config = dict(
    num_attention_heads=12,
    head_dim=64,
    hidden_act='reglu',
    norm_place='pre',
    norm_eps=1e-05,
    bias='all',
    optimizer='muon_variant',
    decay_shape='linear',
    doc_mask=False,
)
Each number is 128 + 24 x the weight over its row's rms, rounded and kept within 0 to 255. Layers, rows and columns count from 0. Numbers have three digits each. The size before them is the row's rms in percent of the matrix's.

# layer 7 MLP down, 768x1536, rms 0.0483, rows 625-733, columns 1408-1535
100:108129093112124150127143130151138124136150133164170080107080135161162122125124152128099159161141126116133131074079130162123103111164146151100131158131145133133108103088147144148124094131144128149187108129140132159172100158106111102135095135125130113142119127095127115130114128089113131121132100089098115072122148096128141158097127132128151133124097080108106110134125099086142160177137
099:183142122143141129133135126161125056082162129094141140146143107151086140109090137119117139126140125144136133095186169109129139121145113133120103179130114110116115091139134089110120141150130137137141120113079133144085152162146133116126155125143123125153104113156118108130098092122143162158100118155113096137131050186156114137128112150121100108132120162155134151106120088136134122107109
102:085105153148118104098096089097117166126094147135090129117097111103158140134138091134117160115155136093120116107148118159131102138151112122159132116132129155122112127151080169154179114126135123093109128155159149087084122134161127071163128091112150167124105149140102111093121107117145143112155144169131121137086088140167123151143190133130136111062117133141193089136117118116094122133168
100:103120149132111121129113085144153114158114154110154170144121109104145161173114142094088152141100153139129100094154189094156143128082106148129144132126128138110118097103168131179136148153134152158099118130155117122120127131118166124141128144122138095143139123139130118131136104154148143139134124161146133130102064105110133115147156142142078123119146134130133076178116151163155143136135
099:128096119162167143099075098156094127139116158157105123124135131121106151117144130129143114149102170135093151160111170133141165121101160101154106133171135119088153124142061131148095165099102163122145132137128136136165128132184150072115102165156111100172120129098101130088166135132115111132138109114134140125116056093137126140118173151139121195157115115101118099147161109103133164164102
096:148119120165179131125137116128191185180132195088116134160190111110118104133148120139128134154089132091129118152150095131121126128124146126113111109106159132092109135125162136082144125103106125144112161122157146151165149118087122120153096126133114129111123144122122138116129135095167205100141120150104173123114086135140126120135123167115145134132127134136139143125125147120133115092093
095:101103126162128107128075158116142133121177168112133112157132159113126078065154119106149096110114120135112149122172104168136161144126101091149126121109125148107159149114126154116098109128140166130160121141100097133142145136194132128127093134093154090145128136112163169121125137129149158138148125100138106096144146133158146124130106146149133129111125142167134134089095141186127143107129
096:089117073122091119120166116112123112102134091151126151091144160120136152095165123129136190103114126142098117156130097168153152142095129145137164118100150097111125123150153139145099132105088145159103135145140137160114120108115114090141147171116119151099102158104114104148105121145142097118096109136154161106157101086121115186135141152124131104131142187116128097053140116163137075180114
099:127114136088150128073137095140128104120150130144153137087098130066123138139109122096155125159130146177143118101123128138123106120133126153142115155165120137150115100117079133120097118145103133098110102138100139109123114062157137139126078117092118123142135103155151115112128150135081094127157125111147105137152094160163138141118152158125171128138150124134131122138167115122100107150138
101:145103145154140126107069125105156116096126119115171159160129116128077136129119119115182135119128148109120149141130129155173131164144141151142149152163117122152158141151082149117131121164121158109119199130125122140116102187101149160127129135148138160152118163141171112137106106168126096083156069118088131172111145142132150106132139150137190127115076197132137129141134173091155104117136
100:098134156138146124087107133126132127143136146085124096102152159157130187130136103065145111090190093142130135099140079129100123123133104142109123115128090118107079148130157142163108144093138124114133109152122117168120127115119110132114161113079117133156128081118114107152119129122102122136157179139162141188133140173145136137139100181126123142167102143092103115121145137098145139124139
102:135120127138098104099123123093135105176132134128093118139146097169119110126122169126114146107077098125145162124145107165133101115175137139102118144159155113156114152053135143144165163139122095096143163114163163148122143110144128143114123152161093126143112106137136149138130136127125138146134094160091114123133109126136094142186131152126110154127166148124108107144130133114149127111120
100:098124115144139102156119175140112150149121139144079111124114134153122103124142118150155136099181100134120140151117072100123147121123103118131100144053079141170140093101160148149086146097153167138123119108129106107150116136165154114137134134145117131134137105102164154155145115111176128125108119109193186100089081123116149189128112137135095124086152083094087132141131144150131115106144
101:098106175135112162163139095138106119145147096110173115127121159134168121133093134156119123108158155112157140188136095125147128145089148114097172103125107107101096139108120089131106114114163113100105120102141158110124116161126141151098127132121127122088142148145111090132126121142070107177131149108105160114155110135140128152110113195128140090133139105128159107127111133114107127124100
099:114127213125154134178101162101093127155101098138140115123109118155118103174153139100104121141100140101128152167153108126127149148095128110131102127131116151103160119098124121114108132121110114148137133112132132131093150123194154125128086147081094156120092092125135123161102173116147117108204160140100113139097164143158118129109118164105110140104090138111158105136122127144117133116144
100:134131093124127131104104091111109096155112096122132175107157127137132156136117113147118137159114121105109114142120100119123139084136146114114122100130165127111132136129138128138159113119163117160134136114149124153135111138135117161119079125107095124109133139113130093085073129105153108151152072210120108113131102141137163164163119159146085115165148139136137102164148151092136130154092
101:141114117129117091145154103099136077148129124101134203097117146131110103095151097140150128103121135156098113152101111122146126127139119145128121141093127158097139133128119098121065099098145123125117103117121118119091130160150119118138174092148138125098135148111123117181152137162123140156118135092161124120159104172122160123127131116095094112138099147125085126115104126115130140107106
104:129092143101126085106164135158083139129153079121149114175120159153147097162113137143073130148152141151123142097117134149121153168095106128125129124115082140113133134124144098113152136145140087130153157121106136124090127136111148107131108113110116155153136102121083170163127118076110168104127091139130132134155135149100140135120114139134090091150162110124142150136076118052119084152125
100:126130119139097131118099167095090103156125137113114161160095120144127144116149163093114140155120124144120144113101141129120120103053138129137180111114126124137118128137153184109142159115128094150121114166158104090118167119162096100121158104093108152140151108157126188149161117163119119137124106070129145086156121155119148092116130102123087150099115114095165122111096115155151121114168
102:174139177110160138130118193119172133119091150143097106130091125103157124130118143131170101118156105150129157158148136096101110143091103122151179101129190121086156132146127087105093107137045153139106133122089152131144130124151096144142127135196098128116152109138109168187143176154158146096125123114160141171072100155131142154165168133177134154135142112103077138095132138132120084142149
098:169134116123121149104160121141118186137164146093119089131105116134129139109125122163132170108094106127125144155093110105113127092140134147107163149125122148138120134113130133128091111132129125131129114126105104137137111176140132128171174173121125105089104157147138124121143093143074134109138141152143150106128160137130089114083093124131119156123133154126144104172157146135126134089138
100:113118160115116136170141151145166127134120142133127161109134137152142100102112115111138131110155135113147111104148135139110102135112114128105142159107136101131139189161069120180075140126127122105096136156117120104135172130116115126150123101082086117113115110115095131129146138130110108118140126143135125113144112147100126122097141121148112130143117104147121113101107132098119103088128
098:144113125161144130116132099150143146084119126146125100160110123094118071116155118140090130159151095169126163151130115148108124115133083140147113119077158118160136113182167116167109135139156147129132132123102104098130129155126078163113068143079151131126149137143179126164120097113136114154156170167135154157113119157170137137165117143126142145112078148130158099118143126130115086135155
099:143170118118138127113088134105136130139150125092108134116165130140174117124144135131119148140190126132130132144145093160130118088083089136138059133115135126082120165124133118099105145139132160079145119152139109126105138121121137182126109145141131156119117140123097113159100125103147122161117105113150143124128116120105160079138113138145120132083214113144141132172139125142107149153118
100:174111108141117133123095129134088149130146107125158152088162120152118106076116151129135093142143096141129119126130115139147143153145141155151125094120123131146148132123137130086154126128145130109143119117129154170150144106129157129114118157093110129101118148133155147108108120144173139127122128133177131130084120155160159166117109140111134123128135110166135109142099122143134122115140
100:130151132079148078104138108128138125161130151135141183139137115158092153146105176120107100101129138126083107123117151160106141154129153148126136130137085133114089125139123120107198125139161126131144107146090112133177104124138119120115093109108134138119115140124119138142125108127102131114126091108133139146118147117165095161172172123124142126117143101169172163082103118100113139150104
100:114110075111139124142107108121102105131103126114074118132116143139103108076119124142143128148154116151130152137111150136126071114079103132124113058098138101144160169158134107076142147134081134121133135160113155124107181119066098154151130149091114160173154128158135152083126153112082144117114135135132101122149150128104125114117113139187138068108174105102108105109130112140162125148121
101:169144104206120132121115141117096126176153143155124128109145164152133107104127132156104117107137130063150133172110163137096117115119137122142146138091131137148156145120164128125144113165124103142106153119131091132161143136112128136092107170143137141129098150144155124105092123093169118139121110167170150170080142131108149108162137165182167135136115104120137153152122090166158158101176
096:126141112125119107125109132146118105160141095084138151115127126145145126115115120179133107189127149079134168113163123106091166163150155101083140104177136123101123115131128102160129088143114102130119162141126115128135139141138086125084133102113125103132127134150146160202137149092097168128124139137152052132113123115119129135161120123135143152143147105129147105125120134142084104140146
097:136143094139138152069123142129145077149151132137129122126142144129104100114136100119161134102181114092149150120111088096137151136130162145089126153128132099122074120137125160142106127134083109134112140132104126121135122100117119127142133127163114109109137080126128122141147111073085113124119123128113149128129141104149135086183095114164132099113135155169104110144147126129144144136140
100:131147155124140131091157148140109096103101170106154103092129149133147146100138170135124117115119114150139133086162127133122137111155113170151157103137088127153155126137121134109118109141136132127142145081108138161093119102111142160161146105121137107105178114157101061190135101163137106096138116117100198097102156151124100132088131123140160106124081146118109135136102170156125138134133
100:131109094122106127125137106142130111132177165161104123165119079114164151109180114135129092148166114110137135113128115150120161124166162091146124106134101125133114149142146135108167139145103113095121115099131140134130143165091141124153092107145130114133160156132141126109143144124131108099114170093118077108145144149163178130108142139095147138126174148101160098142132124105136079109112
103:120122117130119190145130111140112152181125119114147134138106137114100102119172108151133141141142152135133121109096175110113121126113156111123121178154120137115114152121120131138134107127106103137129117116122125119114140058126108138169076134088134171140148149119129111091070170122154115127104137162142105146133123078126138162173146114166135085150146116128122149123177124103108101133142
099:117163121112124098091132110136149140164179162129150111108129138119146095154121101143139136151133105120118101130129119126087137115123061091114097117139165150121160147095143132150124148136107137149131129112108085132117136135102140129142096115071101139115131167100148140120169118105113117137151160155108150133141123127105111102140118098102116158085148166098116116153128097130119172113118
096:108133064108141081123100093114107163136114133131124133124096121137138166091133149124133113174139124157149136114075099123110102095111121122110080166149136148138104147145131126123150164169123079111140127107133114165123102098120146148116148135123133150122087091121119144155177148153125141117127135115113131115120132156128146103131105162118122101144137121067096170118123137121121085164140
098:120140142163132131174120146118142170149099158137130100118100111119096114125116111095131136160144135111127148094141110134128147143166132115117145101156095146116118148116157122124112145156130194131124126098119131105157150140100116108141158127137109165117102115086125104097112114122163103126136133122125128138109163148090054139137141117124128121149142119156123137106101113106125116146102
100:106123106124082110151142149119151151146128133115120134122119106111107142163125153155118124165099121104097099146157150191121134160118140134109122118149100135099108144092177130142115109142134138105167151146169134134121120132182072132101122112145101140121126143119131141141143149174137118123124112153143130184147139124116146143155142114148119075135145084144134126154136140099119091141156
096:123152157170130135113152150113114139142121154118113113094101147127162112136095133158153115130087181131126104134132132135127147129101155131116103115109153112156137120161104107132094129155140115129104139110143148145135121095084136124077106138122113158147132136110131170074141151207130099127118139116153130140144123149108148122105095118101146122162085088112136180137108105148166169133117
099:112155162134127090118129159155121137149120108113124143164137161172104127144115167164107127125116128137118137131108136139124099168162109097121133146124127111131130121144086118114140149154111115139116115107108099118114122116153123134138108147105134143140163121107143111124147142117097135141139130104143116134135112113140134097128096103143169118118120140136086133187137125115122103144125
100:087108134125138089136119128133112124134090157088108096118147097125125104121085108101130164154080126156132088138139075097136115153094128122116149101104104106154147142115083125135147115073168171198134124109121125130141144110126163118103151111137164098124105080108091099084109137128132100113137119112134145125122086106111143152131144116135120109139107118132146149078133116123112147108129
099:121167124159104140115113143133175120165132126120158134147132102108123118151120121109094150120140085128102181119152132125086160109156144088130132103128119104119161106106146107096146142146097117122150095140121127143125112129097109135136121108136138087090125154145139096103083170184126104105112143146094111108108122117175080123131111133145197191101105123154136123115126134129166152154111
098:152194120160128101110195106170095101155139137147132166174123155133126137143118129128127118145117148113146124101136085142131116102125146117110121126153145140111138109119078101154075122117131125132114159136136148131128101116084149088147130164149158124094124121175116068104152133123160106160155149128082117150110152124129133093128134138156140115157115137107071163086148081159158135115116
100:131134140135152147131134095088166104113127137119125097144149137114124131106132163115157127143140083132135096094117137110132132110133099109166109146116134149122143149064086147122180119181143110156131104128152149130146113155114142129121115137091144111132102164131142115090126073174115070106164139101121106124106138164132135118114155106161165137090144166183136121104163130134131126137124
099:171096084122113156139150072153159146125138090131124125154146113129134130126121124091138143097128131126156127122192119151120087123131111140111140164119125119144125113136151080156139117136145134164126160082091130138167130127111101144167128113124106132108153142166113128171120139083095202144119131116175152079114123141104091116143133106147128146164123152123126147129123070094104147149141
102:121095104097145112138161132134144146149145122143144091118127144165134140123079109133121137142132136149091101179142070130120103153149122140139123116167154115138099149139133153113132141123104116118118117127156131098147138129150161080104144133127189119164101150126165105139111125100109118118132127143129135121123079145127109172146110131157090148118128140094110147151157126101154143124166
097:139115148124116124082159148116117120126145109176135152168107137107172091124109123126085114140143137150119140121111103105097144141106123103141148168124128139118132141116129144131144143148120165117105117112099088106112124127161124142111120078133155128084080118128157131138079118146109106153114123143102146160116131153134120099106116115125129112102122128153124106167113098130122106122130
102:136145127042130113163136110119174123107138090087129135137119151110142093110135146099141151123128116125178128109147127136154143103133128099148098082127093091094127134112111114127110128108136067179122100160149152128128149132105158119102151115112154162150122113145101126092126129079145084155127136111107101141121143181187133161135128133175120104105119105142106119118144179078123119149139
102:107165120112139150145119101123131138102142138111135119151178094137121109159098140090117139122134107163121131142167114090107113106159168162156137082105128125092121113115143114135134125123104089109170104081155158140149156123161114175160167110153143160142114121137148126136118121138159127091073105101132126112168158121131141107076171137150121152099145139126161128076097147151132123149107
100:195174106156102123117144127125088123115135159144165110103117170133119145138088148104155159116127098112114105136131139135131151092088147118128148138138169139102125100094087122117128116170097147123096112116143166120088141132117152169117107094132098101146084126136170104135105147117147116131128126138181152136128122153118144113158133107080088156089156152102148144109128100169113137104161
098:136158170113165166153113099089092136174115155142112152104123113098141135125102108138129156139116134140146137149127162138135125162104122133133122152133143126129143121158154120133148119099094091131140142108109064115116157144155130125127118125130119150120133093108067154104117087107153086089130136157157098130127119122146139094108168129149200182113124112121124143160132149093130109193158
097:132151088145153126099135132115124104150141138103120149081114112137136134154160118101131102122126119150084118138161119142105118147113154117065102120124122120131124156118072119147115135123171077112141150136210118128142129097144129134129153124148090124149130157152121090123148131202131132138141113122099155181152110119155159131129110089131112163112119112106058170138145140170127185153129
100:193108125134134136105103138081141110119109127122150102135134117132144133142136069117116134142139129129102143128118109101115147119144150129144111114106103158121145111176105164166183120135136061098128117160115127149124139105203163136100132140139138121136109122142116154164155118084097139095098158134098171087118116122130107113136127135164128117181114124136121147136106155173139146150130
104:137133092142106139137116130116120131127149144129111141104106111107167148145120147134071100117074149144108086135149093170123104146146193133132100149158153119115175159150125119136128130137119109139095122121151129121151119147092108144073133083143104140098100129123131126111160137090171123171127127120131133129157157139133120124076102135133124130115118109076115113141130114107130159122099
101:139117139150167090126074119137124137132105107162157161134125124147104105168152105131118146145100101106120136136141113105104129108110116173147122117146119139127118145153119143129127112174071190135126111145150112133143111157117130103102143167118098105105144125129148180135125104087167131129123149110148145127140168094161141149172168129132144138137114135129119133127078115164127132125116
104:124101140069125135138115138134106116117130095119125148128128136099115113100084103180127169096104141116129078124177138154160140128122130121151100097110143129135137130115078141116129128152110089165157083106152113112152111134115126085090133136105143109109080088091137127143108125091071074114148117157137118086099128151105175144129140147142122176099075092131139074140140163161100132105098
099:118130136077176147131157167144154090137116137145135160111078159122138097138133131161153109125141127060125102113113125109123087152134108125105159095129138118105111139097153138137097129106124158164115139139144101155113134119144142093132130142174132172081151159124135166124113147137143108115125109145151135126145119150134146108187120072167114154129136120107140165111128134128141092099097
098:136111142142122148101126118135102113106105106160112103094172126150138142106120113098120116122165139151086110126130109154109133111180134125138083131101109132106118141158127145148132111134157149086121124150115155114138148116129109151114151120105157114116145143139121156134117066125145120122155108134130095123059118113121131098114098155102119153191148138124134142098184143111128143122155
098:124182084128125109125148138121115140130135126139120151173139130197133180178165152150160091130087164121096113126182138128126148057080129113138099125099117116133136147142122140130117111126130119124149139166127072097137094128100130133102145123098131142107114106140150105118154127121130147121131152186173130102108147139130117144159168106137162087149135114059123157093161109089131097156123
099:127123120095108157105143156124101134121090118135153165122102131152073108102201081105074095138100113130112137096136131163151097107102122116114111122101153125124145106141130118129118092141128117130148117151082131145115154154134138149114129153175115110132124118142123144131128095134173125146097138155105108137140155127126109128131146099090102124118083175098097100164133103132116128160113
098:161111119114112097155124100132131129126126155108131111122152149155134153096139092032086131130155136147161084110171091148167158131109142143143128146140084092138151133109180134106093162125134155171116146142180147130158115137084130118155158158128128123120108107119124130139144120095121154158158132172129101182151110132177109111107119168122094167157094104124168158134131128101121138088109
101:137128099138104160076096103100143133125101120140123165117151124096100137129074136157174092121152139107151119175143137117131128131134113116126139174128086142110107139142158109109116179087117130121127137071114169123132148196155132137149099126139124147159136145084160114105128107098131132130181097076094137149163122090107147114154144111138087122121115115127116121196124113125158123133125
100:158133124170101155130125127144054115155147159118125119123114105120110146122153121145127123130104105128142152108148101121134123143136157167130131153135150124149160132141115153105156139168133123136124098127094102157126150113119170130105108152111129100152160122161158120110143160174129146113123100141109120178120101111129160086140181087121124141127140130147154107142183059140157122091113
095:128117119124117123112099126116114105145125124088075102117108138090114166141106146161115149097080150134127101106128096115127131130079125098084102157142156140134151140136180113117168110133123194129127116123145127172135094135137124150119129115177148102088118127126144175150115129068137096113112144099119099117131128121098147140107091156113154094108116106087078127100092127127116145104145
097:119140180150097149123147154133114143116144103120100143128127122132146088101096141141145135114133086154121187133154142158131143142138148139117135128147126118141168126118126109154203155093143121105082066133118093148132123137135123127090125156159159105131094099153156124117157117133103107132094111114123156118089091107128109074153103087138078092121134108063146061119124124150114091108127
098:122111082142126115131144162125125100106169124097160165143179124182153101084173150118105139115130155103132119165131102154102129132119140089155148123142110109103163096137078138162135138093101103141160149120112155122135157097135099097089162119165129090124123197127101158100116108137145140097165185139178125145132127145117121138161120145120140115116133094139129110136117137134079118161096
102:133128143142134151135110174142128171126104125169139163125137136175122090113112098141126135101146112152125125121151115108149128139143164117164168161081177130133112133117139180171116131132137127095157146139125103168121136150127096050119134087127146101139158123143087106176151189098146133154172117081101130122125151161148131135126115134112118160108100158155117114124117082145173145120125
097:114092076157127158146172099134126132133141156137135079154106108173129148130091150172114092112115159113129061133129131109106126118169153129099120170107126146122126129136102120151111098081150125180108088142071141152099100134144129094116140131106134110084130170157153139140105095138151136131079141133186146096101097148116151090119137175143162156163091116118114135102140136124148122147153
100:121080129133121131117132131124094118110144118104074145172112093127149127137136192099159127155128108130147138137131118150141126136135163070111109119124123137145097084162112110143086138111156121181111132103136099137151155116199113124123114143117130105184147116127172120088125176126092137068149125123157157127146136082118125172144129132190126095149132127115103138125117103139091129100123
100:152148116138150125145116109172159143121113150086133114105134111071114148131137092168138115103141161165138109164133094124165159095153116121147146076122145116171126137136119175158142128146110113117159135139123103163106151151111097165160156149106084130107096154120129132133150159095124133122152132067132151180094138133141141089164127146081085095122140102149118132061127114133111128136123
100:107113134132100097138125111196110200171120120156133135130104134128101097120087120096129120132131156135080144108103107119112155139134115114128146134082152073141128138133138175109096127099143129096112127153143122143110150077142153182146108099125135134137113129132100205150128131134123143113136119085137156122116160101125112139151122086149153143133153125154164110124142140146079080093154
099:126104132122106115144112123140126150116107139127124103144162114126076146158158122129141098117080145125094138091120114113126135108099112109122117084133132137141103145118123145131136138163120129154137143136089148147150111147116124135105115105109095126102135147142100136120119147144159140111145103121147089089118180171120131100133102135095096121097119109087121151129136121119125095151181
101:155102140141109123139120163129105143109081106133124107154153120090187132149062106135139135140125134123127117166104146154109133129087138151095168111126095079110109105106135113105107135143114109161109153164127120134114135128115127156167158150120104108135128130133098104155105165120136101095142152114126147162113163138102108143065124148133131124113134118129126166132111130198136109121152
100:131087148107109165158115151162133156146131074090117110110128130149115135132099160107133158150123122130137141121103145126162118106101135113146123141163111101117053133098168179107136077139109144153137142157118150078123171125116102163133114143114132132100133110133162139156142157139114126142125083098108092079160103120117147153112117132129111121119131146142097163130188118132113116121164
098:140133139159144116117117102151125128156119113142097161130135108113130116086118103114115142140101138104142113138109143134121137098135173132133120101095102118177144125129132142141107099110105132126132052067114169129119124128085133120107073132136144119146145087145146086100159108079097119121113174100116093109126123128151096109094092155142103153123118106101120148149087107121127127109115
100:088132123142142137136109135093154174165126135124173151118123125124131117118147160117145102135130147095092133142175137138141132117128154119114120066168127148135117103185134128107130101112159121108101121147094127155164109122116105163166097109170125131113083096129161143110146122149139149103128143117130153120090149127147131116093098122133152120143153110157204133125080109098146147148089
095:155101126132130196153130222102132116110134149130151123127114103060166138101121173105121072081097051138109110096131082124098139108147144143105141166091120130141136103155107102126095104129164125137135107103154136157144098122124144121135128101157119107149101152080124099133127124139074100079126161113124126134123143115150153134166099136128173135120099101125117140111126183136122152103098
099:110075136123176191175085103083180108164125109116116134100107131128087159150126115121107142122154131091165093181171124101096081122097130129131110104148149101147148141150133137095125111125084134090130115071139061111116166139148158097118126134146099090112153125120116139117136148161091151108143129107145143067096117171115154128139097121104133162112158134136089114123085104142124133111133
102:112136140074118125153155157109117174144136138153101151129155117196166103119124124114107097150133159147104119108103159146116134135153165090110116111132130121134113176128142130167120103151177177135155151143107160104129078102142146143095144143138162099087084141088148108130098125042150111130153110170133163145139082149122146097133123141140156145180173091115148075150141111125121138097095
098:137141132142144138104119130101159141142132116095130116128121095092171125150153170122179109144126118108142174109125124115124090098157123097128095154064156115137137183089158141097151143071124125098158150141129120117127094115094128105145149142120131087139122136128136152105104121119156122148131109166101115137129102127110142145146091161083140155151169177118109101129164113073087096116140
099:121149115081138121129137137115123120133098085094145149106118133187158128129115140103135139175117168133160141140157115108142133112163112149156123120117154153138115177169121119136127153128101072164135091137121127072083154123118111127129194125131134122124112140142122115139154142170099092133144156151154138125094125159107132188082180144085090127147127118137104145127146122152100152122150
098:081111132087154116102124135112124097119087116161169132138135115132124146124144143140100162079162141103129124133149138151163144117131119150163126145088127112153110136096133096110136126084149123183125157119163111152106107131137102146110068171139155144139086162127106163091136084182115141133126142110132100111144083168110125127134139084148105118091112135108091079117105150147168109096108
101:125127097111142108184129114092104159128169125100135158150128152135154146179148133115137124128095138120133098091130079173132144111131173115149124134117105132114122129154128135127145159170136085107116123131134122131100140145137132133110151116115145114112139162127174138116130126096127140144137128100174116113066105116106138136178135119098091137119104125156111145128064146157090147142116
100:113125114096145123100143162114121131144103137142080081131107092126066107127096153101111114126129129186122127138142067153135101138064135110121120110116137153149184133159126105137120098159166111114132158105099144114117104135127136147126123140120100127169103088175118137112144111154128114120094112109143102099115154103106127183099109116158113169121128134100130125153124125090141094142091
100:136164100120129146134102129146124136133140125147146166102163154116138179139148128150130116157184159155150091148094141117165150122093109143127120109098096142166099122121130147143152117184162083137118153168102134126136126123100140099117115163157121101082121098148103088156156080147128129137146157121117168122092121107122107147144156146109117137149125118184134131130157126116146103156076
097:138135129104099152088096147114115086098105155134132118160153114105094158130132150108153128098079144129150147110153111116162114132125129131131117115098140099118077134152110105168128133099113140124141106142183099163061117125096134109097175106123119082155123078087109118176108077102137145133131105103136131121132085157106091114112121136082148184182122107118126137128097158153096179142192
103:138115082101148145106098106106116122160117135123134134182123119119168114146147177137115112118131101167145137083123103134106144195124100134129127136173123134106184126159166118131107111102126167124143126150095108096121110122133179115085141231129092117135131109126129113126143109128107142084091131086147132158152105087128110146133142169139155177104146142108159148176095104109126105127127
104:087135162172168083141173125140150133151150127142123143150139130122152170118082163140115138149161105104152091114201145176130101166092128145128178110130137135049099084133139140118091154128153160089144105133132145119112149123110143128141143119135088140141136138131125098131121119101156086174143128142121127109157149161152124121159132118156121109122149133128132094146156141151151083143126
097:152143154137157132077140108120153123103121146164116111088164128130143073129137113116049110097135131102124160142123136123119133128144158134095107135100136165126115159133107106141145150112092106179149138137126124148156073177119149141144107086081162099140135073128143114135149149146110147176094106139116161148091065129125126112127125155171159214140105138112121176125127130085090081166140
103:098123130118094147138126111147140104140094142126134125102115107145146064112130118156123148117102111133182138152123137116122123146122115114132160109130100141139125100112134158154128133112131096095094123118118151128132131117115111097133095111111105117126156136128108086144123152094085110140170093105094135110114138124121129142119160128110148138152149175148112155132146142114173110152120
100:104123184158122133135155151130100110142096138152133142133086122148116153097162110120134132157152131092147139138133147144107108153103128107134152148140108072139084097153091169132129092129113126118130109143104087142146114142133146138146145116124118172145126133179083164134141116125111118167087139106120172102106128150127190130138142121141135135168145136104123101132097068129111123055128
101:136145130117161145169106120156111128130121099163149146081103091171119120093162150116146101083137154159108146119080146124152135113131132125070100121138158069142211116155142101158091117122118096101152087128171118127080140140120118077134142115112150122128159144133137133161137112174139161106102106180146120141134137108116114140128128096129128123123172138116113115120174161091161168137145
098:141132075126083132160085095128133107093135098118147169140123114154130165164101135113137142155092126175104125105094124129148114144119133149134127084167145127106121148122077145104134149077142126132126106155085134163107153122180110145152176111140148136141171146147180135073070123137132126140150124130163135131110157172163116101144105132137129161143108124120117121112091100147120131126138
106:078140109115161150115096125139111147115111113102163127124148079110128107164126128117114110179108121143111133107123172137099169122124128143120140098126136127100157140117105113074135124150137124116123091144110121110150069123109099143137139144098134074124162157114114123129107136093100138125144094116153124122133120161186125080133042102171153146175104123106124189099114154148141157127101
094:153139133146104149118112131139137095135166123108137152166135107167153163136071093131111133137139128098117104147118089121130138075152128105147148119121093149089088119167172152103113092110103122127128148152127172152153128138156117146101143096110111106172129159178090133156151101170135128149097136141103123101174138156121137142116110120098161157144137166128129121115099136124101119106120
100:175097118174095131120097149106159121145178163118138110090129120121106109120158137129136160100151122107106107120142141131094145130112134151165100086133156141152165100101110149109164147132101143134134113089137172151126127106170090128143109166113133095105154130149106181131130119135122118133118110148126119111127117106147135132159106118132165112138143076150153117134087161157166137148109
100:088087152169104155130124109112129135132120110146115143151133102117125130148128165146104073157156174096084151086117121180143130102110129144130136143128095188172145132128133118134143110110135106125110135130119082076145127095138072158131097171132116137116125091161145094088096078122162131143144127127164088102156136146120119152142131123156148105149150147163142112157146139171117095137108
099:090131133124094169131093121170108142106083170129143132148147114091129147115127148134124147120120185091096189133135133147152128122105109115181120188119137127146108165105126129090138167104148137149138121128099132141082147178160181090127124116108150144152116144107115148101131166167127149164156122105141107099120109163105141138080158104196115193117122164161119130109087130115131110144129
103:147125156093099125139123112115078087087146138035144157129128093149111124127126125120160138113153086099091135088146143102136109130120154112111177130132086151131127132113145131159127092115160067099141137129138122136116125144125140169189088098148111150119124118121148091142105153132079109155163126091200129138153130097143099137098147149134102148116141143133111149101127172109137139134154
098:183177140118104099106141142140184136141141101130154087129175151161115122108136127129182135115140126130122162154131164147114081123161130120134141143140111077133125093120147099102131103097127139134141115111137125178122122096157120106166150125156092186113127184126151151125136131126093159132139141126148095142145147141134131091158148147090116106098142129109121132141091109066115137149158
099:156125150163163134126161132138124134157129082124133144133130133098136151125178137101103142094176131112115092112129150162119137105129133135108160117141129116093084150089103141127123181116085080107150125138117169155137136093083137163099155135138111135093135133144182122103102140131120108144081142176097132150139119137131119113113128146144136098168112107128102137138158108075081090138133
101:128166148109092122117155127134141101127100149131112162150138126139131158105100115133144128168126073108069127139111136149131133165145153097167148084079143129133110124155098097145120136095109122168128137116133102112148114111081137140107149126126108113133101160122133101109140130113143087143140113142127127114165104129149132138128148174092104109147131097173158136107147125153094143110128
098:088157130114101159113143101140126183132127125157142132148164143138154136131163099112113088092106146131115092120160099135150117125142136165143118101117144171143138102114151113139169100115132114097130116109118118141104132140121096134133140119129108141121151146144131109150077087138079121116156112140109131171128125175084113114183117103099128093128149146153152075155148148154176117119128
099:130149122086113153115071098142150135101138110095111116142091157145152125135101130118092128132107088113101144091139143109120138145125104113078111118127132110106135117132111118088109107165131137153108147090130106139191130129162139137130101118158170137115136127122110132128116132105103142093139119111113121131132136159124114134124130099144151128123148125130121080159125132150162165122106
098:159106127136130102142115114128106142094166151146104123085147151133120106136158130130112147125137100194143120110099100083135124132126113137172088147112144131147143132155140138107166100101119080113095159078116153097113139124092123124085101127135091153112120144098156137164146107158132116148159108080115140132114167110109090129122134148127143105119120130129138157173115154104120107148155
102:111138120110132109120119153115147147178122125164103098123107122164133099120182111116107088136152105094091159105085106112114123155131133097105143099136149145150143123103092104113121075122132135144159148116132077144109089157114100162113140119136097166083109161123147155103163177163122140144156117105106097143181075110127123142097106095121097106151117122109134129131123149149135100168091
103:150103146129137128139151135162124136120153157122095160116161135146176108119121147121134118127175132129149143114105148115118130094157099115129120162111160119130126144122112069116137106177114120117149141128115085183114071149131126141112132153088117175141133125151178098065117109151077142120137174128106082123142141121166139149122107101134130111095122128144154126116094136135097186135116
097:151108150096167110154109128123121144169146154140130112186156114158114145150124131116129075152107119111124133142127109108138135140146160122099136115133141167144142140143126114109145166132142149164074079162107158108152138154127137106133092126121122158145158137135146124138147135097118122175145104122139124170141092103143127094157089156109083087146161139121097144132101106153158093110141
099:093121164131123131172092100164132164120113149160139132124133150067151134113142111107107183114146113129143163096130118137076101099138138142138167093137083139110133122090122109084138146179100118121152131141111147110116148157115148093104141116119176052131158122144058131112118147136142110144168121122148141083115145123101193115161123117095141147124152103157104155130116141184098122113126
096:165116120099156165133158107102092085157150111096137123170096144126149146107103127153130141111092145112168120120126167136106129114116096137118174070134157120149151166146127114105111115201084161135133095127139096151153122134147132114122116115149175108121082143090123110140103085089140102107092151149130140046118120092122108126141111106165131123155136116119133118120150128159102138124116